Each number is 128 + 32 x the weight over the matrix's rms, rounded and kept within 0 to 255. Layers, rows and columns count from 0.

# layer 3 MLP down (transposed), 1920x320, rms 0.0949, rows 516-519, columns 0-159
[[135 129 110 126  76 112  75 105 118  98 176 155 125 123 128 133  87 116  64 168 144  75 154 161  88 127  63 125 133  99 134 133  86 157 190 163 167  90 132 115 161 123 137 135  80 100 128 136 120  61 139  81 164 138 152 151 113 161 140 105  91 158 111  76 176 138 141 151 127 118 167 127  81 127 106 173 127 186  89 108 122  99  92  67  93 143  58 113 156 148 144 129 163  74 166  96 153 157 110 141 119  56 149 152 101  73 127 179 103 118  88 107  92  98  93 100  62 188 140 184 105 109  79 137 131 139 176 156 149 157 165  80 183 154 133 137 139 135 131 180 160  92 135 106 126 137  98 187 101 150 126 174 124 169  97 110 115 126 168  80]
 [170 119 151  50 141  65 119 193 133 124  84 123 166 112 138 160 144 155 115 136 159 137  81 143 136 209  80 171 111 137 116 177 173 177  54 195 111  93 112 127 130 126  84  69  91 128 121 174 151  99 172  79  87 132 119  94 133 140 163 174 172 153 149 142  97 105  68  51 141 162 106  80 109 143 112 129 101 146 145 106 116 156  78 151 150  98 146 104 132 144 103  98 167  95 161 103 118 122 111 125 162  74 130 110  73 150 128 120 106 111  81 184 132 124  69  77 118 117 151 172 144  93 148 216 177 142 116 102 162 149 100 171 139 140 151 131 119  39 124 140 114 131  66 142  85  86 154 118 176 128 119 149 152  86 124 168 131 111 133 165]
 [ 88 123 110 112 101 148 157 121 115 121 136 106  95 120  94 105 119 147 238  92 145 116 153 162 165  45 148 138 108 181 110 131  64 118  46 156 144 118 110 124 129  56  89 146 176 158 114 182  72 152 147 121 136 107 112 134 117 111  96 199 107 164 122 104  81 114 116 167  69 133 123 131 116 154 114 114 138  55 126  64 100 132 142 103 139 109 172 116 151 110  99 136 109 111 159 148  97  69 139 153 132 133 120 147 139 116  85 147 140  64  62 115 130 139 135 105 120  86  83  46 127 143 100 163  67 142 132 114 146 124 139 136  60 132  82 134 180 139 143 100 154 153 110 124 118 148  95 165 144 138 140 121  81  91 161 164 141 145 124 180]
 [144  59 115 105 173 124 142  83 169 153  72 130 136 119 137  96 104 156 171 171 150 192 149 100 104 165 179 144 139 189 115 155 200  71  83 191 128 110 166 158 129 156 159 103 152 133 107 106 140 136  85  68 151  81 142 108 107 174  92 151 141 115 181 124 165 117 196 104 170 110 130 145 160 154  93 152  87 159 144  97 175 111 105 119 142 163  68 138 216 101 162 147 146 142 110 115 132 162 157 130 169 150 124  55  68 112 105 145 153 148 152 116 129 103 154 195 149 125 125  90 142 147  72  98 148 137 129 143 152 221  37  57 161 152 141 109 136 199 114 123 142 112 117 127 165 146 145  77 111  50 151 166  90  97 129 155  88 138 126 124]]
# layer 3 MLP up, 1920x320, rms 0.1, rows 517-520, columns 0-159
[[124 168 136  93 106 168 168 118 105  81 138 150 111  69 129 145 127  98 128 158 136  91 180 152 114 138 133 147  96  99  99 136 116  83 148 129 202 176 133 134 133  84 142  93  59 138 182 197 139 160 139 139 119 155  96 166 110 100 114 144 167 110 122  62 138 113  89 193 138 132  95 175 150 178  85 124 105 171 124 206 138 135 131  65 168  85 164 110  94 212 172 139 146 165 135 132 167 121 163  95 103 155 129 161 168  90 194 127 191 168 135 125 118 138  49  89 188 106  73 165 129  94  89 121 147  81  86  99 147 117 175 108  46 135 122 139  99 140 176  98 187 179 164 206 104 153 133 136  90 125 108 125  86 155 102  67 114 163 140 112]
 [133 123 138  96 153 127 115  88 106 123 152 114 163  93 148 143  90  97  99 135 101 175 139 137 142  76 154 111 155  34  61 157 187 108 161  66 124 100 127 110 188 170 163 130 101 103  92  83 159 170 151 139 167 112  93 133 126  81 126 132 119 125 128 161 188  66 185  82 148 117 142 124 151 140 155 103 120 160 156 136 167 173  76 147 180 117  92 163 133 143 184 105 101 152  98  75 196 141 131 155 132 148 193 108  72 140 180 159 188 143 151 101 173 113 138 162 132 153 174  82  71 149 162 118 176  66  87 156 175 151 137  90 135  83 123 136  96 144 107 156 137 143 138 155 145 103 126 109 100  63  97 147 115 161 173  99 147 151 102 127]
 [ 93 159  83  75 114 113 155 112 145  92 155 157 157 155 137 108  66 152 151 123 144 153 116 112 162 137 112 151 117 161 153  89 150  82 120 145  79 168 138 138 118 120  95 173 144  94 150 114 132 118  93 120  93 113 120 132 138  82 136  88 135 161 111 112 158  75 175  80 135  93 116 100 183 156 138 142 116 127 151  96  94 125 139 114 127 139 142 131 190 110 148 126  95  89 143  94 154  89 137  82 153 149 148  87 115 108 179 137 122 150  75 177 157  96 127 180 115 157  89 111 124 134 114 122 149 101 184 120 128 118 108 142  88 134 122 139 127 174 139  92  92  71 129 147 119 142 119 119 162 127 143 177 141 212 182 110 133 117  92  71]
 [ 90 177  96 145  91 185  76 136  96 131 109 128 141  65 168 145 124  95 104  91 115 129 134 154 115  99 160 128 170 164  95 107 179 139 127  94 148 131 126 127 127 157 127 127 119 141 144  99 119 106 146 109 178 177 116  90 118 191 100 163 153 173 154 109 109 225  99 119 166  67 114 150 121 126 125 137 103  98 169 122  98 156  94 168 129 149 138 159 139  91 211 108 186 152 105 160  75 171 133 137 115  98 137  65 119  95 145  95 129 126  69 204 107 173 140 109 128 107 127 165 105 108 130 134  91 143 159 124 125 143 167 126 156 132 134 103 145 126 174  95 137 149 142 145  58 145 104 139 149  91 142 101 168 140 136  97 108 114 133 116]]